{
  "n_layer": 16,
  "d_model": 64,
  "n_head": 1,
  "n_kv_head": 1,
  "head_dim": 64,
  "d_mlp": 256,
  "vocab_size": 512,
  "activation": "swiglu",
  "norm": "rmsnorm",
  "norm_place": "pre",
  "norm_eps": 1e-05,
  "positions": "rope",
  "rope_base": 500000.0,
  "rope_fraction": 1.0,
  "qk_norm": true,
  "attn_scale": 0.125,
  "bias": "none",
  "tie_embeddings": false,
  "parallel_block": false,
  "init": "uniform",
  "init_std_qkv": 0.0541,
  "init_std_o": 0.0,
  "init_std_up": 0.0541,
  "init_std_down": 0.0,
  "optimizer": "adamw",
  "lr": 0.00497,
  "beta1": 0.9,
  "beta2": 0.98,
  "weight_decay": 0.042,
  "lr_head": 0.0052,
  "warmup_steps": 259,
  "schedule": "wsd",
  "decay_fraction": 0.558,
  "decay_shape": "cos",
  "final_lr_fraction": 0.1,
  "batch_tokens": [8192, 16384, 32768, 65536],
  "seq_len": 1024,
  "doc_mask": true,
  "train_tokens": 147200000,
  "steps": 6122,
  "dataset": "wikipedia_en"
}
Each number is 500 + 50 x the weight over the matrix's rms, rounded and kept within 0 to 999. Layers, rows and columns count from 0. Numbers have three digits each.

# layer 5 MLP up, 256x64, rms 0.175, rows 12-148, columns 32-63
530518542473512490553536471467349580476477532439526413600445440544584476441495418470495521444448
545424475581600494509500460432523516476515456509513586548476490477455531438484502472453542469442
529417497432465514487521554503451582511544462526518531585475512526382431519498397481505433545501
401622541539556413563586535497550470477473505499469497610534511481436567544462486470487473504543
488532509518588541492520438539454522567595486488496589539629518449559387585556408534627496536544
518536518566515474535441499471505558611497503456595421516492485603516468483446515505418576487511
562527471499468505564596476473511480442440510533542548502503453549543522472521487549615492541457
566486558449602559396493493540397543495498445534597468517515533465423447425660496426481530479478
474493534492494472507577503517469685521567542516371561518441493462452536438565485520487497458448
483482500491509513501597545515547621506532425436449454482360466432593409487413526520549438435496
570499566428447561545436523503523532498532484434506448399513587463623533539426424565510490469537
457408565480512462492498495486502468501490510512524552525463468498425570485560601517455414532432
605461514543501498447588529583489455527474572524469527415424585476487554522538419463575482468554
533497529477563454478494559499534552573570423478554469474482571401556487469589490418429512564440
461469406563539449547526462608460507510563482505512483405518494597542472460504458512548449493599
565430476541576485505552478516463502533513498489440533387572539522488486442485558561558463445439
403543488455568515588490423487581568487421442471534536524476514488430482470401537498485589463579
438499501531496459520658474506531542461532490480478531560454531453459502555511539434531514440434
485572480553591535541521539492529485536496575436452517441455459445529515444533462519525597448500
566484432479550518508482506475502527518471403528503501474490511492488533504591483453631558537509
417480528405558465487502525534518603510446506509472481472454493510516510544429509529447530482522
448404480519426515511503562470403513431517512485539549538515448478519465478476529488428433533537
540492531536590489521571534468486504437466551476426615483558496519485509504530480524491535454492
591538529483479510521451446462576512496509537410514474579518517429497483498575468541417537442510
500501526547487502521521511529435449477466475515551563501505504536510550504495456449515609493507
485527449462501526560594599505443472543486507441384479500475566560575511536526484461459485496512
563377464610512556449552511471537470465541556477534485426500547497529490463567585460453418537492
423498488530528563447508512567524477459435520439536484420478541537512383502400536493539460557448
505483541436501498415522532446486496464523530482469468458437449492528458542571554546527522557491
483478600482571479498551485533533514434427430528519581482470567489506529534481555482511542534485
519495484543476495455451468565551442480479474534423426483538493486575457484525578484525517509429
619482479436538459532485472439530563525507469454505399592486489557369561523535559506502496596501
534490432468475523608406435532499473503477498517523632625457561570478507572478380445565440492461
478459480516529473496536529455436486527492514538533494514502568551513559456486504459492555441455
457553500445484506484418549617453468451389509428467446403469529537506513555509560583550504492535
518461512551384661488545575454563504579455517530486545498546436504497454577422470490507504523549
454534500570374558578500515592510561422483483499454489546532424495422483431472472516505354521486
474530454496490503493584518464578458516594520540480453516464514481514397462566559480483409501494
438498470492567594531500464485516427533452421435458593485484441541593400484491576488519508493491
493480514480619451568493539475405468513436488507484447526534488529448486419554466366428476496505
461515586469472487491478556591486440533449582419499446503493487574569525495500527502435504555526
564555504464502533529472497531588527556484562530388455533461440536578519558500490536542568578414
459526513488413633375557479576530445363526488417525459507581569559603515559513577449445559507565
477565491511500621538537504666441451593561460513455546446519445475432496476502457534476551452528
497486456551519474505508444468528398520551457453448504535421547465489439552427448507493523504494
470568538451552426495552450512555530647496421544511523601503439427523513501538562529447460550500
433482527547553450446593471564377487523590426559503523491549572536492605561611507437383616477488
473541546525448458526505550494492541506494559479467528469618625498525450468445535575488543471479
518432517581626526578503507470479466563491481456467604588440486587456488457497487477538550469553
551443527512435452395592550501464455492450508574532476565509544514574529459569488453486578570536
491473433486552537545406515500597516540566440482598476559477450546516462470491550501441460537500
378546476393503532484657422576508444485466595535457442426541501381460641547547402535524507510482
526486458471452444441557529471455537591481480573513372497517518467454527538487512532527521436475
575510384454484467497449546498583443507533535505451397461428548439481492428513550517552479537461
496511552578468492506510527381414511493363534473472590607552491478505539462620509512486517507475
583456526491543480505454570388503525484463579552533497489510473580489559493443559532479527526629
462548469512438542477504485557530468529612545451520623395499523456476485414510536509554492555494
396532601514492525474592530501479527445484471509494512516463482512587509523507395526487443460499
405486428488510430442480399555537494543518464501515549533486538470557414469503435527545484435475
347495446507558477502573503476529521494526429520559460469501546502566527569435563520477354489576
494542545559472474492537520407572390461470471426548503534491621490488504470463572437522418487431
592473467451457502480518479506463455482599508525505492474557501505491477434492542557491569510465
445473500502516503439577500557488476433452572457543450431521487466508478495516479479539419530483
532474556502557541498411543397486480501534593410489435493519549504515465425391481570612506495514
470502430514484466469419500520582531588427464466581508551405464507485584498434495489498520505395
446485485635520425639303464514544567707505445517595550651528505599578375414594435465599416585595
463466551419511453472461503481403487605492522547514476592506538500507517550519565483511438502545
500426452487548516525444485528472619499550464483569506491522518534453489431477557501435533442467
499478548491532528523533580427458479520385471512534594526570497550454479531585523419515425462515
526528485493535451456487516526591459556433530509496488527514530534457469467419544399451499558540
501428622361487520478589495464460530538447544511494565496523478364432616485497494547438446529453
463467438520402582436528550544475464491455534547536509485497456490489487529432521485538428459511
393497589473490481403508410539583460550513532535477536543440490410584523528496474505471505503544
470509493479464498609551622529505512508424493443542489548540460581412520426421469469503437435485
446446427572578462460486441571492530497410465516473522576421461498519538372631448500598523530566
497420574476408533452472571505465542510472540476526555496469498461477518512506454555516535463499
451429505574534464518511475481542571459625541399420477521505469572481540433563533436497444495582
597421490558508492534487541449538460414517407579516481543398451520497537503616488552592453562601
512471467415409591521534477432474422423439648467511467512520431536400571497531525465597430508486
569446499571578473520487501485445576508498493441535485512558551527540557489460461542486404435560
488476395449595464501466456459497451519411579537447482469526400499487448359562569533434603477517
543519477548449528463489441430480503440456476481468544529425513525442496452485496427377501472547
580607451510509583526427564581564419521591497441454567509509545583499517477546483478522576472458
487479496458504494470529533466457520398587423517483474477437518469497389424509461482466401512464
436480510539524514519536623476483471554468479491510576584594495512508494411485488536471589519479
458613464536523537444470459567462545444533492369473510496473574532497578394566483496474516508458
494479527374557472519518526521533460620455448429448570422441591439521496532448483473533514484560
508515439486469470506513555446407515473531425540555544581419556430411476433514416530484502539590
491497454529507412482435441521559495548519456529539477504463578433475487443513531462476454524398
473532535509558549580449470481476505424503427498446534442472537607506472535432388552504480524581
367472542394444553501503396464498486450507479472475548546537497491490557529482462490490437443562
472500495571456553582480480530466468508544422549439432572523465433468504460461539486437511525579
432572495448407414456536580497577414564503487467545528504463480506524472497520451576490573551457
477463446445450520416552575470480434495517520520485456497535586425517467471559453449579494586451
449514437514586495440458445467438475529537483522441406492435533492532468479495409536535519477459
535517451546438515507534548575489480525528564432544521470565435498498541529492410497560432570521
513509458496559557564571594509483472446514558562494457523577484442520414545526461477528566472520
579471543579557524500513504442484464370488429488452594476502476503531461528518496387483462399501
580504558466420480495565500460502560465437556588537562504540471533489568622561450538489483546500
576414538476490486442469500523467424471433480513431462436524564618462465502473590476509574632527
581435504539421505530568484507530528451478536492536508552578451489512509501530615566500532439481
560505544452537473461547460565508519473432491559497501467577389608478514505511563512451444466460
442407529554497509416556474498448454517576417568503463452566585454574531500506590503457498519501
447519492514603538511498548509505492534490478421522531421525458517497458522527501461577484524417
530419442539443533518548502485482496512509535467462521540467614593523457540501473506436432518520
512522589588503489525507495502506473568468477572440527500535603633524444422457514539521534585425
413527458526583541484488498517505432486480408490530480503491515492460438513501508461490462447513
594549464491609538495444497536543547422444522528480542512453455507453447327520493507450453569417
525471515428508471430439511536490495629502463411578405550530514411545506448533525537500563563507
556438519595464462493547553440475516526466487649530595525551467476506500530535525572495529511507
477417524566459539473499416563527510443513464540560521464442464490513524444509600508507605513518
522423543551544543455490518526539492519562530460543506443470401479430435493423402511576576512560
585592447587589489456467495530558446532548386552499477519488430453457490392478516496420546520411
544486583482535498595485465553538555436438546501563533541506446482442467382509598442484453513477
500541434468506569477531531475455507403426510642529529549660503544537449542500469444503523515477
567538507473551481551457461456486473599453628622536528525542493560547409560476549494488474459520
501513563493463481505563499511544575481468427566504542494505566483530509550573538462457573511496
571527404494422465519485551511462543529530457544513581530499489559599415557492425566475514458502
488572419491412447540514483520486490549461544523553517572498463453435513423507478527482594483520
588608508448459546496474471512496445495432588441517506517494454539467469482390470569495482519439
494472537461428520538568442462572468424580414544532482520616472452500450517508445480500552478495
534471511486589411557565459497543505485501614549534463420485402530503529527529554513505569506471
509585476452505587427532480501551566443498583496519568444462513412509555476499544545433420575448
564546445521568530471566415523528421514490507454490441541486526534451530509520548465510569513499
475508488486568461528654446597526451469525535516461463514411505467508428511591484522517471519470
496521460561494472533524543537511530557558471599464583485495502505606539441458448575526540523494
508536479450423488509486539547523469469494545515433476445516571376470564547494576517572405527500
488523393482423441532568506459493550525521470564524545566537527430473518489489437525474520556569
506459494504501507457458514522520425566462555518506458538520494531583503528429492546464526463534
432474545451466594477415434594440539444470551478523511516508525584521474505411581594530491452405
561360474540485509580484514458554465527494580583421513571486389511587570517562432570571451607538
523487435555380555434467536503522478460514451488505517549504635529537496445489491503512473496544
497570555507507405445455539580534465560492429496479559444554526479548497476410469525549533488461
528519546527519520461547557448541505535503525443547456528536403535606591427532474510429462537521
507519557486499570521550531509482534449478582524333522440553465488566483515546457522494499481427
526501513547532456551491432530444484512493571446464566470422379513397547558519467513429529523553
512437418453448532579413496360467551518600493536501550431434458554570519428574478492510418544536
# layer 5 MLP down (transposed), 256x64, rms 0.176, rows 12-148, columns 32-63
456498528447552561487499548529512539583508506480586433497483439518444518497514540461564586493497
521411604535537573396531516546540501552476478492532530503503583527493471490461472510475434499543
584519538521488531450535444482570416503543439535586402541506497458443588426462547591456455486575
584394539454555512541461475425480468403465465577433500517460552507590434547490521470469528453492
532517467338544456477578422516552646615525467545564605485515550535558362577510481469535403530613
394507552529480455496436453454495489561490499478505507593473552510504488541468581523495465512497
539526479437526548484501529474488549545479483450542510512461565461444432472435539557486531529458
540553488502525502444516499360593605441509431450492449585555521589501508457623509491498454483418
465458444505534345550564474476478496487446492413462566468568439484419465526539520537528467546503
466539459481442512566484463486517538499488567442537569562451492584442531529442475604544414544527
563500611464496511455451448471404429497558432510481505532525478495552595532546500527446475506488
480466514454552519551517537553526513483475487528578440516535481435406596499555504509450522507614
454406502518457489516483546435520608535505555521476471443543494552527397538543558445547499548540
508441536408543460492478378521475503637441495589455539498460502496487506510504462541436488418393
518541508475502566515402548482499547558503557536455480498528496472533654571494490583516501437549
391431397467505495580439540422518496455522546492531484505593535571482490537509561513496487443538
404501504537538499557583449431556499507577537543391482625503394502531618539552541576487435443515
425495606510525496479506468535497526534513537508442495585488513408462533538468509506502580505504
484545476535604472521494506542504512518471545518482487504467566523506427395503464468544534455505
525432479539479502494498456526493523499501351485520511518528489521595548417511456447531503553486
511614466470404508454433531518437522450441481426480462500576428517435475437565497504513518513465
483472537520581466458538484521558459557399480510509473492507558519528484503492522565446486466528
524464465458416439614491467558389451507431525516477497467487587485532496475446523476525513451512
445482471569516452443415479433502554507509506526582435496524526477520539561472643524451468496450
503529516472500495524485431494494484514419539459506551521472491476576544457552567457451547471523
529550564487475546433564483568574562501465445519471482462470528533498499500461518516463538498459
523536478461558440533533653544594594453523468487603505504494574565557485561522489566471355547538
453558478419556528486444497485591524570503500505512408614552528536535477499511548563568537513524
572526571467484456424549428451566459475534554438509528500585486619560406520536471433514479565496
519652485456476543510443498496587500478390489534464522460629476494462507514521510418516497505471
548454472527502528452475460551466447582447489466601545518531517496549509486507593422531520491458
443523499533441531484471452560496473432529474564555548452477518444557503481418433480522533481498
447553438452485454490485506468435523497486464430495563493455519421452563467513481522488473527560
474544536482441579429492470585531464466513450466507461408598449541543465437557424545455508497394
464495492518510525531495618503509494450491444504455454512500499393498456499536536489509512517622
498562626491522418525567588480574507498473558385519510506515480544440496541469540515510438444496
463480642430404507529546407433496430493542515537425608518525442495504510453472427490448531527481
511494430450545534573502496435476575473424491499564516452583565512411418489520548473490449492537
536588567563467551506548571475516460552398522488479468531522408476463485470454417509504433454442
517439553544542503474498415436565531508445479530494529491495513582468431413537582430437498483574
501422528493502558480454392506547533551559550547427593483474468474544466550553571439574495522524
455450449537548563503535546492456441447522578511590454440467458543457414428551557552464468467455
540560564390373514542443370531405481519448520524555492472503593473554500538528547499474474534476
489385393480454571482416513476527486454562502452471497482506396481487478525523591578471444483527
512455548563477535533548462406537540474537462553541434450457452412538476555506471534537530496498
464529472482562474523533528564473468461479537482469453470643451493572604582463467483455541478398
511515502620503433527546545472495382375499362487529539513517461484554573526544487444480513518508
461441517450505539500471504468487464535489502405502494443448555449479502462441500501478490447472
485452529441534490485534518503526503472533536479567443486466510447485567462517526525404482505594
517518465437531506485519567592507538453479527541572545482442485519454537571494530608491535519455
520506544517556600578457568464513492540534432571562500599508427441472476480446500521540583493453
499416531499490623445456537445532519469596574524512561409465539375477513587436537529495490563482
511459504499568493462468494454395541443480515472503491484540491429548483459543533470492454548529
520582515472499536537499563561490568522425491455597502465464522460549483497424562513535569533483
435534491543478451501420496505524526463511458468518515532565456550500543508523533426490367517537
470529564569478473520510490494396494450547524510444457536427465550493543442564559521424531472515
375490458555530526426530447473505527554515531450482576484484539471434485473418425485537593523536
465506550487500496563477497500493529512512479518584495561500461508544537582533571580520441516566
501551504431543417550394514515521527540533525528465528453461553414494499527497443617583473470504
501509387599435528535422509542529506455492495424502445471514576567554514560547440463602478553457
438544445481478522552460489474481541470444510495493456543482517451447528565458465506519479534438
476451556488534481548514487545479559460581594452498490467522467521544415448497570435546399532473
510482537448459597501447514528484485531506496423546522498623518491588515545486526487495526491507
460538532484562520489464501557566445506504474483555498504487452567517552516515435519420478460568
541465618618514550507530482447509496525479623557530540501506548469542555471479510492519532478640
476518503524506527515468490509579503507508518504541510590479509580503514457534487491503524503525
550494580429485506566468578495550435518515465520484499508451612461375553503490511515480387446499
550445453536542488538478468590480507552477443446589508478539429466399516474442497427514447521522
508530440432553498483522499563603514503474478522532478472576470573445414439524491505457439543456
501471560440521569492472435523490518507471520491448441493552489484510595475517448466476506520553
520463451542486568460545399457492494494469503548505506525561482476538465476475569490497524504442
585518538546510454467539469602546511472496485481491496548415553468504588508428374625480431434501
500491480561491452524603429486544380518502600503538507552457508519430531439496518468538509454528
536426561544497483537550573390493539555551512587560492585529559531499477504555460531476472480513
444473424455518505547468541437407415542439561537535443474478534537605472497512525436608565492497
517496546539460477468449522506489515429473428491505541494533499514518418483558432539469564479381
461485469518407500502424600497406444514456576455654397493514495497473546469575516465540538475541
615412470450513494584533495363526512434496506554481432521419489530456457523572408545578522538588
527497545465486493380510519446512473507586513494463446584375526466466502423451492482486430547535
516463457530520521470499524522444476474563470537489553420501592420477579464579466538451577521544
569535504513468442511331513446468560489504568545460484513473498440567491442581579516471560496539
433440384501538456533495496491396547493526472517403521505470481549472567504538594530533556437509
483395563519521320457586466399448520580576574547470500565498550465528454482449499527523530489517
536547488629425412512505541466456568528456481467558534464482575539431545531461455517534399527538
540527418512499493500516448531545554547445556456526452456485461511525456506490494484629470475530
548592555571523531425535518543479528514492482474442534517544562524478474455440549437513486472329
467562396521481525549453426474502454423568600607398474576469507467488564565399509547521560496424
507527480497599507485516547427542456424469452476522499473548507516499556497520543489512452433459
494532608480588485521495515471561554512519515523473529509433465392574548470419456502485465507573
528544460588488449492484593489557496424549499531463480491532448507546506519543533461580561476479
512451516441468497519597439508499525490635471526451542434592318457456451486476574477476543487588
475411395564462478470467506503452497470560488505535492616468484506553453452531601435524452535475
531374480503496512534498491487516520446472447531613520478484557521528509517460446447592515517521
489512384500467536537490541463438469505486511441573445545491508518522450562534439510544449517474
453482508466475467547518499424531566501531539493525540556387496492489451572478462472450534528418
476457406459478521558543427547494512459489505492483473440510444522408499540499558457415506464531
431452573540569490613524589518465452488550485658529505566531523467540483575511546504553523548481
581476523497521441384498446609517584461493528478419511449507445487528392480470450435523485530471
465533492538509484594582534474452467507519458424374594463628530524458567597539537549544497513513
603458558504490544588621469593404453436470493408502496423464579575507506460455481475511589569478
517553551542545460444470475563510497501430539415498520436592516434601507495559539424525402473553
481542446477394518533539445420469497495522502474507568492467472533504476445532460532430499554486
544521497492407613520441485555510518522512408547559549521452547507445598502510517488526619549600
603488540573533455465494541509469482497540512542448498586459467600444548515495530563478453473515
469421457524499483561483525530515502367525486491561440578435390524399514538559491552472484500531
507485394518504490507467569590422536527477480478481519536509526513471554543483464494497530533567
493483507454527520482486547528390585416520418504635474477495446523590455520523504553461575471520
473447444479479432526478436418456545516484550537397566491417482568425478586480513531537497498421
465504451493544571442470549577561545489513525481629474509562475454531511508554584445536600534542
574580464509499434495544428603483527446437545501498464514415499450462529503481459467401524499481
533540451465501504497478492545515480577473497558510455521483536497487530480563574455557587562541
463458480535407435527507517526492542509434463515518428526477608509457422507451484600587478453488
481470532487489472539553479453549379609525494549477521543462591434483458539445421572483514571492
483497547487439614526518474482508488480479466454490510459583444466564499455594500484462507438520
540501421528471489473459508461458458469485521513434500429578538442429499482634472424508504487485
496519562443456564498476482511570454550437482549443477413481547489482462533465381421463520552537
500520591393493511418515440490441508487450507401462483414590455443485502581466548454443457506483
466483627509500506489459495460500504571514525517498492520548440375613567409578515536481523466531
531457444548534522486513608468485515506491498432631527447429470507569531558500486383514582464511
483465599476431523426518489444444563443550491478401471471507506477452474537421548561480485489490
535552455443477448456544550504493461529571393543466442531518510527531407519469488486478496509556
535606504462546387578529542461509485559516446516541521616392434545578574526440554511534566597512
513427488421407520532543546499486486447462497533567548541503572392479534496380482511582441471439
476535486545454469477457515453494509435495537535495510583498520455473466526483419375507480547564
460498614488573594487459452449491487430502508495487567502446572410408483518525416394457499487486
447523435509576485555536538506542513556545536530402560488507446526535478524477428541549573478424
476549454505471486480460480549408545407428476416482513503567511534527538500528486442536519407504
521496451487386526500500497447481428450514483500541481506490476549541539589481536530515576523468
536449487545528488540516502555490507463452529526448508502516455522516562530445582523476490538523
507489542571517541521572556652509542491535467449477487516481417425447492503493454580388396484441
609417581493476519502420472524471465663529498564455525536427474494456481475449452557536489585587
472510585450542495495416475540499469454449436482513549487485573555554539453460517533549534482529
519431495478551624521489481442498532501511494522493452551439496504540566512557494450480479515544
452467431574473538503541522467476434475429453429673535458498514519511487514551461421525487498536
549535550558490582479543505551566524509470519493474571525546518479484496436483487568498436564571
511567456557477488426557489434573543560529517510422482542590478502523386492497584538517433528412
509489457581549421422494574591468443499558425543485427598518504516502490465413495567464457549434
# layer 5 MLP gate, 256x64, rms 0.201, rows 13-149, columns 32-63
482517573525516514443497469587565595434487599393381455438495420503493484502376516509498520511522
484483461633426508478511525490402480485496486458506574566452425465517471433468499396488548444469
467456441513530437529474382551525461431436409530459557521555574489504477602516421412557487539412
510491487523479531442538516532487476539534546448574562495529504543536560477479502390595414491428
474432565522545411490486543519455541547526529564543578504501497515583585524597479424533517553526
525505504427419552532458576520427480489485472508501471569533495536593491499458476498447534543530
533485472580433487415484510604409443397474487575557534430493503474508509460419508450501513576592
481421481500471429496465404582472524464407489530526516485548482484501449584527470478535484559504
477383429482405454514402579557393541489560432544517485519488505476475545498434366516511519441446
528530465482503482430469503423475496469503466525528478604625447549544531580566569437502492522520
663458515499495506532529512475492515508531374514504488445534549508545492630588520439506548551571
545429572564443487528581535543492409481472473493541511465509578468543501540499487438488591605438
478478496529433512556435457515437508585546454576569525576544474540484534524496438446403482501428
547487467483506474490553509564481472501499375463504551559475665513471454498577420472523386518441
547473584514503541455500455539497588454535481400460502412433479492516567453475531481522473516440
483580572471570507467538428485557532502451556498549570503572405403504532474455465532547558646519
443485548547490509570513500467537636459465508515421473565571454453484428479482527454560552522505
549493563471476551487476501449491475537497493398482495464552418454528549590532501509556500510532
534521561505461469526535476470471507519602471526520541546524494487525476451477465472491501526487
493535479537468518536546510513398506439499540453489519596556395503490556484547488446491447592513
543467428542500506534442522479433502550591574433437535505468506476507440523538491468602547494530
506527514491579514559409420531519557558558459458582446473505528468492493591581472469637529557479
427499487489483485553509535528473617449412393422532556509551485441461409494524541420506454543452
488454482482473487530531555514489538450523554422546445532459507495551526535480481421486430457384
519455535497542463585477469455551540554529526522490531533427470420548547510569474485522505489527
447442566470479436519512471458488447538552453450510432472518417483580501560398517416458480514584
519564544505549399392546557547505394497391471566469404552531460415466489534477502524480489502500
474454501521458479546553538492493372496491576437603526469609524535513533512433539418494483496489
494602518526510547502450463488516501536422573473443555510595500485492463573542541437464458520473
478526577495498497489495480490450599468497523454601504534502544471460597541493508457428504528542
519441479496522570535553548510482449557502522449483538456469511508539424522517522501482469509514
560404538512433565501452490560533544557527550453521508460541428509569478564504489436580560471517
482539409556416430531491414592541463474487438403495467548476447432541503452539427543528458460498
489576653522479455515482537603435558482477566400493488481458503509620467473560531520647418494509
490482628505466460409534456558463529438528501453493471504517506509618471526537529573589508540528
486557550452449444479502426532427482453420454521619526479563477473459510433554561421440472659485
486547480504463455492526466597595488518534508497498477483408464478569479532499512529535493591488
447498493464467434549475441606516484512480458540502564442572497523548499635563526473564555544576
510433559460542515555544608376409493522548459451445468378477434501574514512488532500516497498451
454523501556467559510358530504533488443487546527559460560507516508581471479504560512623603441403
517485486480581459526432573511415615494506509481518519525502472451557612474533480432609474472497
494478427390573399511546442523449434483537427519492554481488469509539560528526445403472501544458
528601513523545525478495375592572561489506508517573489489470507439444450485520455489504351529494
560529533482539484473538546440505541532524417562485571439424405468548538482502503470501520564507
492492504516495512501454530545426470417489507427514460442534489497580523547451498474489549479371
516449582386515468454464539582504463463491426494506544484528442537500457469508479502540577608477
540511544561476473463550541543452502507440522580457583430566516485529450543532526518577547560530
567509495585548557524498495502495527476474465541457576453499499592570436529511489485567472543483
489516471450472533485433452467441529503504453507610538484562466468582520473543567414463521433415
543534548430501455465566508597587602574423492431585564486441542459519545446545577440508555524522
486545521541539474427518521590543558571629443516488563531533468443490471493557463458563494553445
530491573516524520519455489512505517451498479424523538512547510474514555492529503433467480575491
501477555440582389461486384598576518506550507527537501515541466558526549568617408390510417456475
546494519581517599558471519526481524455479530415600473464560503496502371531477426429560447509459
567471516440596504493424549453541527540496481509544515478528471425516473515454502500576485521514
529622506487494449550475626550538500485432531507504508456415443452593450508625405440552481518393
506534466474433554484496546516502523525569426473590579526408463504566514586514465564545500421541
475505538542436456476460430550446491456492516434530512570531542487478500496483494445488477519419
603512487474473422459486489536441546528529572418515590518428425420517571499526446493507554582522
544403454545414539536476590515427481469485509485462537529524534532491470456416553489517605503543
481558480550451504446577437593489554502491539447450471542412442478516553461534475484565481479450
498486542441469483436407435504488493553496514445550547560599494562590514546504558450494544474490
431477588434558404489437458499420470434552521482609428470431538438516489490546507481494560512516
429536480489478503435590422484554473497518505380496423553456526548502517602565473462460467554413
446479572576514466602438490559546554617501437503574530565500512536560433443593483446572483565531
405512586537447548549424428509442531465524447497512584494533520450520454587490457569591462507436
511512496548459535554525524458511494498504428503495534530430467441565507559537475442572507536483
400470450494430531418442538462515469426529372585434528545523435510483581499594512498478481486456
491436589533514481514446459545520612460471431537515581471481446487479452478496439494575489481506
455566459550527485526525512546531506512465458558536530500476564531489378555556482420554545578413
560476383504495423494482535452408528439492440501597384484525586514555568495525540447510587631499
470465479526555572483567502556487514463369453448449525552494431529529493525566561497409528505496
552563561480453455491529537559427460493433484371463499471497387424524559507365467449550449468509
471482571506489408467493387454470544489521473535507514492509552489477468500556454538477450607486
534601481492542514519398396604583516484475402434529503475556439508542409485536529464560507476467
468490463531495442363487420602461544486559513475511503503429591567478431490428491532526525501435
469468612552495531461470508486497481464534387513546618564489479474522468499504512502526548515508
479454428530446552525503461500415498539476440522570566491555453477507542574469509533548501461451
476416537545507545455467494504474547540492549323565430479546488555553466555449526504537394447492
532580530527458440502558490449367514442455511580534516590481544533606607518476496470571437564513
440495551512457533511566508532435498499462475488597472548484475424564528457532545450505443418482
494557440458474531486526642415452550524492619523462506512441299522543495492469401487452473546505
495422463564470560486497501424422510453530509389500602491538560538521454528462444437581533427531
475455465484523541532440567587455498570421396569506528575575487537449528453507416441393458492468
471455592474434418491546497515449562500440439512565576461462476470572495517521586422548428528565
466489510447541510464461538429494434529455523465545521526615505466425421544579468357534501488475
472501506593436451492442519588475508538530358503545480586493495469541528501460431517538542507507
502468491528507511430580560504446548491510564473420413449417483534597476439502464481520545507511
473515481542459536544417522440468487495501477570490562510450441426594441489516560430551564535418
509549601497506555526431487468605452534474514550472558528550485482496565486490556366459519604484
451625464454613405489471484518526505496492553481599467483492500416430487536455472403534522577454
505443532520516553481460531569435551488555454466612614509531519517584528515535447495483528465515
510428569476532500601519511571461544440551513549521500452500464495585531489431481497540482517562
499605560507551415477520507536423491429406466556457559509482423542508558471446522490510577435453
456545554542451512521465516503512534561509489522600556471528454543554499438536413516473482564514
530532539442521546407590496518479504440526556473559431413486467448559468630490543508593477508534
527525523400484475550469489472548498537478512577572527553582583353496489569492483367502545470456
569543565461439463516384506507553596489414458481557438483525545458519466539499451483490505463511
508517507502508521520485538491467551446546485396553476539506465452595581471529456469503425530430
501596528490490510489457358587550617572579519449512528632473490469565501490499471450514525477406
516525447506452565521466545503432533470571461473491629559518442431491563538526454492498498561388
533411484532428481520483394548505523415396510564577490511517566465459490561581468538511555523509
537466559488543513514453461510504415574353527431515472428483520534506613520540535488407536466522
524440455490524467473563478513532427567441401545502531430416505471566507460544534380571479531506
494543483577465467479536497597488557448509525559526523503540493424501474462484464362554469492429
567450508551412449513665468486526539509430550506497381495497546421561531486469495422441516552519
504542491518478475395591560543544480483547540494569472553424545580555519509448398418549406657466
465523617557524495550532502508478525443402495597471511499464464552492476531529588440463420455446
474548480475508459512551503568517521433448524413508469549538437541496594492426585507549459497444
545551477481512418549459539524485464558461480483503459525523507478530512616552480448484463517461
596540623493533564575475529475465534519469486485567536423560432514551476566473484485534584622391
556564518487533552464498526470480512463472432441539529512458395485493487383494516423433501493420
478496543604428591452488521515526484493552456504422598502524449466516503601454466459533410462528
558559481501460470425497549532514498509414534523473549476487434529607421522442437515570508521430
473530567560545500502513499440544408437416503549476549419505531500534472588415507487549415561414
539498528433436535414527473530425502463473532408466510427564474460518534595473533478506471556466
538398506573476519494446385510446521468525543333618520597533457476476445408537479470461490526457
476483485493499491487381497492437468496545439576486492501495537467565521597435410446489578498467
508539450563518536554439504504468526565473530452579447568440521505535436494528405507506515577481
530506549534488567494412418497557480524495423480641515529436457521604454463553546439469423575497
559470457553514552543443518417468546557581466478433546571407501448585566519508487513463570601477
522426523471489395437575497529436496476487471523506501497448536482561521500515422471607441456584
479504554515442462514494516517460486441394508510490570456522513422499457485505532424531456482504
434495550510530471557559462512512532494469595422461440411489407468560376569500409499587440563374
558496529524503491448527516495476486459462492481492520511502539498535502445527524459532525545510
441480536490482508447493434504398522522510432434510587509558516590497518432451539442426539461429
460561528552540438504522484492532548458395529578418571497569512502440435498499500434442425517474
408494472440424531563589542432448464433509482483458593536494455498507561516480450462515487476458
488598566499476414467507476461495551519472395481469539394548472497612485600455548562523525566510
457544471583409517489458369520455518449532458466462579513442478450543497628455494465551434463503
490576605529515448465501443587432536534525517434491451529503468490491492571446534506488492496482
580517425498570557521461485430463481460590471411537572510579496469525544562468579468560638576516
397537514479454545538486526522470389559499488490577532566549503473475440569581429410478494445464
416525516530551472479522495551409424459499537493579489474436442431445521567480559370490510538467
481538466618510419479483551565416446526474514508422529602464539582495405541555483380529472492476
638540509467561449549421530589495443500398590483449432508554459533561463485457469533595594596471
486460444470433484510438498483429601516532496485472538601625536551473509436445476447451513556428